From a checkpoint of a small transformer trained on Wikipedia: 12 heads of 64, a variant of Muon for these matrices.
Each number is 500 + 25 x the weight over its row's rms, rounded and kept within 0 to 999. Layers, rows and columns count from 0. Numbers have three digits each. The size before them is the row's rms in percent of the matrix's.

# down: layer 5 MLP down (transposed), 3072x768, rms 0.0466, rows 3016-3035, columns 320-383
# up: layer 5 MLP up, 3072x768, rms 0.063, rows 3017-3036, columns 320-383
down3016 099:542476516508508499532536477500451482483497482517520544498490507493504474526476463531475503452468477492515513527496510516524524464507470497533473460505498495504497480514479480533469551536514542
up3017 099:513508514546522434532567528514521462535497486542528475467513554494495491511493491507503522498483534502533478485478479502540524488517550500509519470516540484478481478505504540473561483522481528
down3017 096:512476489445526492527496509473511549465521534481542527542501530560494479497496503435479550538496498514492464503464514522453502529488484498485488510471485495509486525491465465490488538506522519
up3018 088:473483473494502449513520556508492498486512481507491501509508464529467494491491500495475506496501493503537493527484483561467528485484491535468474534495494494517494506473482459516509472464526553
down3018 093:495497498461476500487523497420489500523528532514557493499458505494499522510482519492442481452533517506514496520463478524504501504490488498513534479500490476508506500550488542489568492490496486
up3019 097:483516568488502523526507482474484484492465488466465539521552518496518496516461512501493512512488529548478514454488520500435476483504500508479486461508533484473470524481513492528494499484524516
down3019 097:522523512507500485524452470511502502466494531493528484487462490475510483536484499458488417505506526503549475537495519528475442516536495551507504468540500504492487519506466494515522473497507508
up3020 098:467491493481519518485533505466478485466526525490500513514492512488479521460459489495493531459470524447453491442479477490518542508470477497515505573490453527513436515541473525519491519500514497
down3020 095:478506495525516518503464528513561469489480503518490461489455504496512464514492501534521429461530531526524538482501491520446480540517497528499521473493488552490502455490510484478539508487461511
up3021 105:479515555511513470515500509504519471483475523539503517508475493509510487529465499492502489563500476540491499506470511510419481540475472480471506470445474518490499517491518490510526487507487559
down3021 107:497524520525486484498521518464473532491491477518511493470481464498514490493556506495443491488502495474499482487499518492530482484503501507500510463453496519489452574501462494460521505540527478
up3022 097:517519570494523530531533544507499497468489507497488505497496527487506485518529519528462472455516522548500522508467524513465491522484510532489484496487489487482499520512489479472479537508583494
down3022 098:469478481506535462476491455479537512520507540490502496484498502529474501468453510468476512502523500537500502470497464468499521494521477503505492489523509491447479530492485462494526476457486498
up3023 101:473518490467489518497526484520438521497464475441506491479447562514477525522515516517504498536504485510504531488516458473455489495510495496481449456493541500526537534497480505499447474469503519
down3023 103:547498539489518471504524452519468570506498506506517485542490519497524495497547476446514469500495479484512512563537527507487486457494493485498462492476482497493539507568466501529472524487509481
up3024 100:512505490516448517532496488503406499543516530537504501508507501481438529476498481471496495470503454506461483473527493456506499565465477529495485486529506466514511494466474504553441497498505522
down3024 092:513485516503516508511494497492503511504482497510485463503532484509523513470542501486528502549519466512499451501500548554521449513528488499538500483509489476498453495515512511504500528515491507
up3025 097:516470533500445508526506541515480489482527520499491468490477526499507500551488526502501511488511534494492543537523525502488552518512470532486508458480476553488464520505548474481492502504489519
down3025 093:489479511513492481497485504480468540462463494521467537488475498500469484504510510499475488516465500492472454478488504543462514475532517529516495534558514461538541493508490540553491458501519486
up3026 099:517460495481520504500466448514517458509517490518455448525474508556483514536484513495505538508484494495469501528500524472493529524552502513498457493460457528482501555479505486525540518486493526
down3026 100:466516488489515503469445498491459515465495459482538488526522498514513508546501503500534490526487513502441455469484502489500505489525553509477499533515506504515499518465526467521512504489500510
up3027 096:490479481506514466510505519483512525508481508481511470543532509505511528528509489470505485479517491508488497488508534539508516536519465470521516499498542522533508477514551513459458487496482521
down3027 095:495501504512470485528499465494487483518505557506462468519529514507509535509480507484476509508485518507502564477475518455512533501535494548521519480522445505510503531480485517507518516494476502
up3028 128:459508504475470462518519525475508514510472492474529519498509514492504474443527492515452498478482512478525458500501508495492490464506524524518509462504498534512509509555462531499472491485533456
down3028 136:461459532466496515506486481514496483531521477479502522506528471496505450527499463525515502489480452512469481498476495497511470465551443540494480513512457472500517521518464478502468503446481474
up3029 097:520486492506481503496440501507577521486454503510501498425507510488506515533488516497530485548518511549479556513498534504488496498544526478536455507485450508480448514478559526488520505470523459
down3029 093:483527482521547508475539502524477501477501511480496501498503493467502487556481479513454476549491431498484548539485526502507491470467485491489499492477505530488478495507480498512502531498534480
up3030 092:467517472538513508492498451470453475502524495493473499548466529500440488479526484492496559470482502493500532504452507508536473513496457440569507518540497531480495477484490522515506544500483519
down3030 098:447506526471478491498552492539521498482481537513486537542500508522484491512509487507476507550505522507521497523460518509518497532530529511537520451493505471513494543501526554492522484490478487
up3031 096:488489497544503500504506518505482489501469505506497512545514508517488507512545476529505514508503482489518528493477500522507569510529463496521489512466514497480515514497521503510449540474476485
down3031 092:464524526499489516513497459487524488471523475517494500505499498529470520520516541505452490524440485513496517541516477492502484512467529536508495462501448473514506493496503508521503486522521524
up3032 102:490524531521512454477470439521504532518492513508500498516521528441500490473520494471500472527498498535494513462500558459482538508527515517524553476487539496459544504446483475517504503463502457
down3032 099:483501511520512509511479517491512532519503474506481478557506517474455485548518508515513492523471511529517497471524532508538464510485466507500492475498543495486462496497471513512509482479513491
up3033 094:506495449500508508528485492503517544516489490533491492493511524509532501458520513541513453499524496518500501459535524515479474509523494540488487528491494509474470498539499568543503520503486507
down3033 105:529514494476472511516507487526461519486482493487525491474494538524483532486502503511501470510554487475490452439490468516495460458545542495498475478549539507480501492498513470517512499497462492
up3034 101:489483499455501510460505511515502488505499502476474461479491501500512466469492486530451467484475485487495460517474511439501494525484517512512491505524489483536470523508479487510478491515526508
down3034 100:472497490479525455525528515459510477511481516503505552472488523513496504492504476548503495507443490470533488505500509533495499503468539500504499512499501475508497507524495482546479481521499491
up3035 094:528502480477504500495465496478464478499446496530486486501494526481510487519531494492560473438507488555479511471510511544496501511481527497520476499505500486518487494525465540511491563513507518
down3035 093:471450509515491489491494509474544509508509466525515503497530467537487571473478515491505501483509504475500489496524442471513503545531527467475502478489483514465483483469541489532491488477464529
up3036 099:472496457466523501535525470515535463521534516488472504456502510517493542503496473471487519496525486506488507478491490491536473549503504507514507487535490503512496508538501524498461501498526563